{"n_layer": 13, "n_kv_head": 4, "d_mlp": 704, "rope_base": 10000.0, "init_std_qkv": 0.0297, "grad_clip": 2.0, "warmup_steps": 200, "schedule": "wsd", "train_tokens": 185200000}
Each number is 50 + 10 x the weight over its row's rms, rounded and kept within 0 to 99. Layers, rows and columns count from 0. The size before them is the row's rms in percent of the matrix's.

# down: layer 8 MLP down (transposed), 704x256, rms 0.0628, rows 41-57, columns 0-63
# gate: layer 8 MLP gate, 704x256, rms 0.11, rows 42-57, columns 0-63
# up: layer 8 MLP up, 704x256, rms 0.112, rows 42-57, columns 0-63
down41 106:45 48 50 38 32 55 57 34 43 47 45 63 39 44 45 47 62 53 45 55 53 42 50 39 65 53 60 51 59 51 27 52 27 38 57 38 40 47 50 37 41 68 45 45 48 47 58 65 62 44 54 47 49 36 59 56 34 59 51 36 50 48 31 52
gate42 099:65 59 53 47 46 48 53 49 54 71 53 57 20 62 61 53 56 82 43 52 48 52 64 45 54 63 55 57 26 37 43 60 53 46 60 52 52 65 44 43 61 56 48 66 56 56 37 50 54 63 50 69 57 53 48 28 53 60 32 50 51 36 45 53
up42 098:57 52 59 59 26 44 39 63 68 64 54 47 41 51 60 49 58 44 46 55 56 36 53 27 47 65 49 45 65 36 42 54 61 54 61 66 57 47 48 68 51 37 41 54 43 44 48 70 59 47 53 43 42 68 49 53 52 61 54 49 43 66 39 46
down42 097:25 41 63 45 40 53 64 69 53 47 48 57 34 68 26 47 45 68 46 44 30 61 42 59 44 27 64 52 52 57 52 42 48 55 41 78 38 40 54 40 62 54 46 35 71 50 52 54 32 49 46 40 36 56 61 49 50 54 71 32 46 47 31 48
gate43 101:49 37 63 52 50 52 55 53 61 36 45 48 56 50 45 47 46 52 51 67 44 58 59 54 47 52 41 40 49 59 52 54 39 58 55 48 51 50 46 64 41 44 48 59 55 47 37 55 53 65 49 59 32 50 57 54 66 46 40 34 31 56 48 57
up43 105:49 39 40 50 56 48 58 36 51 48 58 34 19 36 58 41 39 25 45 42 62 58 46 60 63 53 54 27 62 38 48 57 42 60 66 44 60 39 41 65 48 74 49 48 52 38 59 51 42 49 38 50 51 52 46 35 47 50 50 66 52 48 41 57
down43 102:43 62 50 39 39 49 35 34 54 54 36 41 49 37 46 58 45 46 53 37 46 68 60 53 47 50 53 38 56 51 54 81 46 48 50 62 41 58 45 47 52 53 59 53 54 49 38 49 37 55 54 41 57 48 42 54 60 62 56 47 58 46 56 59
gate44 105:47 53 55 54 30 57 46 56 36 49 43 47 59 73 34 46 50 65 43 45 49 36 52 54 61 37 53 53 59 42 43 53 51 41 50 66 37 44 60 42 51 50 50 50 45 61 48 44 37 64 61 39 62 69 53 45 41 44 34 35 43 67 37 36
up44 103:63 54 54 39 55 43 40 35 53 62 31 43 40 64 36 41 52 54 64 60 62 65 51 49 51 69 41 50 60 60 49 23 39 55 58 53 55 49 61 52 61 62 50 48 43 45 46 53 29 40 54 62 58 43 70 43 67 56 66 60 43 37 53 55
down44 104:55 43 49 70 41 47 31 43 69 25 47 60 48 63 56 57 58 58 62 50 41 31 64 50 58 46 63 34 69 65 40 46 38 48 49 34 51 67 58 36 56 61 57 45 60 47 54 59 33 39 49 49 66 34 63 35 51 40 52 80 37 45 42 70
gate45 097:50 50 51 58 53 42 35 63 66 57 54 31 45 46 37 17 54 61 43 63 47 59 43 58 53 52 53 65 37 56 58 49 61 46 46 37 59 64 37 45 46 43 50 63 29 53 64 47 58 55 49 54 45 55 50 51 31 32 40 30 52 61 46 49
up45 096:29 50 41 51 48 59 49 48 53 47 48 43 52 69 50 50 57 51 46 50 32 47 57 58 46 60 41 43 38 40 50 45 55 43 46 36 42 62 47 58 56 48 59 64 54 61 62 61 40 55 44 47 38 47 69 50 64 65 59 40 43 60 35 67
down45 097:52 61 61 62 35 58 52 38 47 68 65 51 33 57 44 42 51 59 63 53 56 54 68 28 35 43 55 46 47 37 41 41 55 62 39 62 45 47 43 67 65 62 58 51 45 69 46 50 54 43 44 49 56 57 50 48 49 47 48 54 50 63 37 62
gate46 098:62 66 50 53 63 43 68 60 40 47 42 44 42 53 43 48 34 40 31 51 42 53 36 39 39 58 60 58 36 36 54 26 39 54 38 35 45 56 38 52 45 56 45 46 48 43 47 61 58 62 63 40 58 61 70 43 52 55 51 46 53 54 45 52
up46 101:45 61 50 52 60 43 57 43 29 62 59 55 46 56 56 46 54 63 53 41 72 61 76 55 42 57 27 48 83 46 62 73 38 53 59 65 49 31 50 48 65 51 43 48 77 37 47 52 50 49 43 69 48 41 41 42 42 33 51 54 22 39 37 37
down46 095:50 59 40 36 51 46 40 54 57 44 47 50 46 57 58 49 40 39 53 69 37 41 55 44 40 65 38 28 37 41 39 35 41 55 59 50 56 62 45 46 53 67 48 32 52 67 65 50 47 41 52 49 40 55 62 53 57 56 73 49 65 55 38 49
gate47 099:61 45 67 52 33 65 66 47 42 30 37 45 47 47 51 65 51 51 49 60 54 63 52 51 62 48 59 52 47 64 32 50 50 47 60 37 64 68 59 47 45 55 39 31 35 43 39 48 42 54 54 30 44 70 60 42 54 61 41 35 42 56 51 43
up47 100:53 45 45 38 51 48 48 46 48 50 46 66 52 46 56 47 57 57 55 73 56 39 32 64 56 56 53 45 40 51 36 58 38 43 54 45 48 59 48 49 40 46 47 37 28 48 69 62 49 56 38 41 39 56 66 66 25 63 52 48 51 46 52 31
down47 101:54 55 52 56 67 38 41 51 54 39 44 53 47 39 58 46 45 45 35 52 47 41 34 48 68 57 55 39 69 51 41 53 57 47 34 65 38 43 61 44 47 45 51 52 53 46 23 54 48 51 59 43 59 38 54 50 45 68 63 66 38 51 20 62
gate48 101:41 65 36 50 54 31 42 45 66 41 60 41 53 50 41 38 57 65 55 35 40 39 50 52 37 37 54 64 46 71 57 39 56 60 38 57 45 45 48 61 50 50 38 46 47 55 59 60 43 55 60 61 48 65 29 64 46 44 40 48 58 35 32 38
up48 101:37 46 69 63 64 56 51 44 31 59 33 53 31 75 43 64 45 59 46 48 51 62 43 57 60 55 47 45 51 42 49 43 52 42 49 51 61 49 38 45 61 58 40 57 53 46 50 35 51 44 32 38 21 41 46 48 36 64 63 55 65 43 39 63
down48 100:63 48 65 49 66 61 36 57 40 64 56 42 46 50 55 62 55 39 51 42 51 48 52 39 45 41 46 46 41 55 57 54 43 57 67 56 68 56 43 54 68 47 69 67 44 69 46 45 47 52 52 57 38 55 60 30 49 62 66 36 35 52 52 52
gate49 101:69 49 61 43 63 61 54 52 49 63 42 72 54 59 50 64 44 52 44 76 50 55 64 64 42 51 54 45 33 56 47 48 33 55 51 34 57 65 56 40 44 47 39 54 44 56 55 38 45 46 35 44 47 59 33 44 41 38 40 29 40 45 69 57
up49 105:48 49 50 42 43 74 50 52 45 32 56 39 48 43 28 60 61 58 45 38 48 75 34 65 82 45 49 45 62 43 49 49 41 41 54 45 49 44 54 44 60 55 52 45 54 44 46 44 72 59 47 63 65 52 51 56 37 73 55 45 38 51 56 33
down49 102:50 51 48 44 56 51 47 55 45 39 59 65 44 55 39 67 37 54 44 48 43 51 50 40 69 41 37 34 59 40 53 42 57 54 32 38 62 63 45 34 40 62 41 59 52 46 43 41 59 64 50 65 26 76 27 58 59 43 46 46 30 63 61 45
gate50 104:57 52 52 54 63 56 63 38 50 46 36 53 52 51 58 59 44 56 48 75 57 54 53 55 50 39 56 59 48 41 68 58 47 39 42 63 45 48 49 63 64 41 55 45 42 53 30 56 40 58 46 45 53 73 61 43 54 54 61 43 42 54 48 70
up50 102:35 60 45 64 45 62 41 51 47 38 57 60 59 43 37 61 56 49 42 54 54 34 40 50 58 53 37 30 47 50 59 42 49 62 41 65 47 25 64 56 50 54 58 60 34 43 60 49 60 44 44 57 53 59 58 61 47 40 46 36 43 32 50 37
down50 099:32 55 48 52 50 56 43 40 72 49 61 54 56 54 48 52 43 39 59 55 61 49 47 34 41 43 44 53 45 79 34 56 45 50 59 45 40 43 53 53 54 49 50 64 60 56 49 57 41 69 62 37 62 39 46 49 41 54 40 51 49 44 45 56
gate51 099:44 71 51 54 34 61 56 40 50 41 20 46 63 46 51 38 43 64 39 53 59 52 46 34 55 72 69 49 49 56 56 48 52 43 44 61 56 64 31 51 46 40 52 60 52 52 53 52 56 39 62 35 27 54 62 64 48 46 66 53 38 51 52 52
up51 101:64 43 56 52 63 65 73 39 57 41 46 55 39 35 54 62 54 58 49 58 44 70 31 41 48 58 51 32 69 56 65 52 57 37 62 48 70 52 43 37 39 69 41 45 53 60 57 50 46 31 50 52 38 48 55 44 41 51 56 58 58 54 56 50
down51 100:50 50 56 35 56 43 58 41 58 51 53 58 45 50 52 58 53 56 38 60 31 42 57 47 65 46 54 46 62 38 59 38 44 45 52 49 48 37 54 44 52 59 58 55 49 54 42 61 43 45 30 40 43 37 45 34 45 67 57 51 43 59 42 47
gate52 102:46 48 34 52 57 46 39 74 46 40 49 53 43 52 27 38 62 59 54 46 63 77 64 58 43 47 41 42 52 45 50 60 52 72 44 51 58 42 60 61 33 39 58 54 42 45 52 71 60 46 44 62 55 56 67 43 47 51 52 56 48 55 39 38
up52 102:39 39 41 53 41 55 44 52 39 50 62 41 82 54 50 43 48 25 58 36 52 62 36 44 53 48 51 61 49 41 36 44 60 42 35 50 45 39 68 62 48 58 51 58 22 57 53 58 48 51 42 44 62 61 41 59 38 58 46 35 51 50 58 43
down52 101:45 50 72 60 42 48 59 52 43 38 44 46 68 43 57 72 43 34 59 49 53 41 24 70 63 35 53 57 48 48 50 61 44 42 59 46 24 52 57 36 54 47 36 60 35 47 62 64 42 48 57 59 41 45 56 65 36 60 50 62 62 49 50 38
gate53 098:46 45 57 28 51 34 55 60 63 51 64 41 50 47 42 51 54 58 41 48 84 51 40 26 38 46 27 77 52 49 35 57 58 52 42 45 43 60 55 45 48 43 53 46 25 37 54 57 63 41 42 46 56 40 58 25 57 35 59 51 61 36 44 58
up53 098:57 23 53 45 53 46 46 39 48 62 63 35 57 47 60 39 58 50 42 43 59 42 49 47 35 60 64 46 29 45 43 50 47 46 48 55 51 44 49 56 46 34 49 49 51 49 60 54 42 42 63 52 54 75 53 43 43 33 40 58 41 58 39 66
down53 100:39 46 41 62 55 59 55 52 59 57 56 41 54 55 60 59 62 45 46 47 50 60 61 52 36 49 59 52 65 47 32 44 62 41 68 68 60 48 45 56 48 56 41 42 52 41 39 47 51 49 73 52 60 29 38 53 60 63 58 44 37 67 49 36
gate54 107:52 48 46 55 69 38 62 59 72 47 44 54 69 53 37 60 66 64 47 58 49 49 42 55 49 52 41 54 57 49 51 31 27 41 43 59 56 47 56 55 54 32 34 54 60 47 55 51 48 60 52 40 82 68 47 44 36 45 57 42 61 59 48 48
up54 104:68 48 41 63 57 50 40 40 49 27 40 45 48 36 57 56 55 44 26 48 38 70 62 58 61 59 64 40 77 47 46 45 45 48 55 53 48 57 51 73 43 46 47 52 55 47 57 56 42 58 42 27 47 39 36 48 46 64 52 37 34 49 61 70
down54 107:34 45 38 48 60 44 48 47 53 43 28 56 21 47 64 47 55 48 39 47 44 53 61 48 53 40 55 51 62 50 37 44 55 37 56 44 54 45 58 47 59 37 58 50 40 55 31 42 47 42 31 50 42 53 64 49 43 43 66 55 37 41 47 60
gate55 108:45 56 67 53 43 50 35 47 50 50 45 48 43 52 33 53 79 36 57 43 59 56 53 52 62 67 60 46 63 41 50 38 49 40 48 57 59 47 62 66 58 42 24 53 64 52 39 46 59 38 49 32 52 53 26 49 62 56 39 23 55 54 64 43
up55 105:49 52 57 46 41 53 42 47 52 46 39 49 49 30 39 58 64 20 60 53 47 49 33 45 53 63 39 49 70 67 44 40 44 38 48 37 55 43 52 44 35 22 42 47 60 62 48 38 66 47 62 68 59 62 41 44 55 44 72 44 31 75 50 54
down55 105:53 60 61 50 59 36 51 42 47 44 57 55 31 31 36 54 67 56 41 44 54 47 45 40 57 59 58 36 53 29 44 55 58 52 52 56 51 61 39 41 61 43 29 37 58 70 50 47 54 43 58 48 58 64 41 48 40 53 54 43 46 49 55 48
gate56 102:38 44 46 53 53 47 63 48 50 54 44 36 57 56 49 44 62 50 56 60 50 45 69 47 66 33 42 63 33 33 53 50 56 53 50 42 67 40 43 50 45 49 44 52 60 65 39 62 46 44 40 65 58 36 65 46 49 58 54 54 44 52 55 54
up56 097:45 46 58 62 56 70 55 35 39 61 56 32 33 42 57 50 43 52 65 53 44 66 61 61 39 57 44 33 49 32 58 66 34 59 56 64 42 42 69 47 47 57 57 43 78 39 65 59 58 41 47 56 63 52 53 34 54 61 64 45 48 34 48 36
down56 101:62 35 42 41 60 50 27 54 48 68 43 50 39 40 42 49 46 58 30 53 65 67 62 58 59 49 47 32 33 55 38 41 43 43 79 53 56 46 68 53 61 43 48 41 41 63 41 58 48 62 51 67 46 59 66 50 56 45 52 51 45 48 43 41
gate57 095:37 53 49 52 62 28 59 44 45 50 61 38 59 62 68 60 46 46 59 51 46 68 50 50 34 54 48 45 49 72 60 50 31 50 43 57 42 52 42 49 80 58 57 63 49 49 44 63 52 47 50 51 42 51 30 42 59 42 52 46 54 45 46 41
up57 095:33 40 34 64 39 47 55 48 42 68 46 42 44 49 55 46 42 46 71 49 29 57 50 50 52 24 51 72 41 47 27 40 44 65 47 69 61 53 61 49 38 39 44 36 47 45 30 51 45 58 51 53 53 65 32 45 44 61 60 50 36 56 43 48
down57 097:54 32 36 34 59 35 65 59 40 45 47 37 51 66 66 41 66 49 63 62 39 45 40 46 43 39 41 45 48 68 38 57 39 57 45 46 57 46 41 50 49 39 49 54 58 57 37 43 50 47 49 39 67 73 49 50 38 58 43 34 49 35 65 60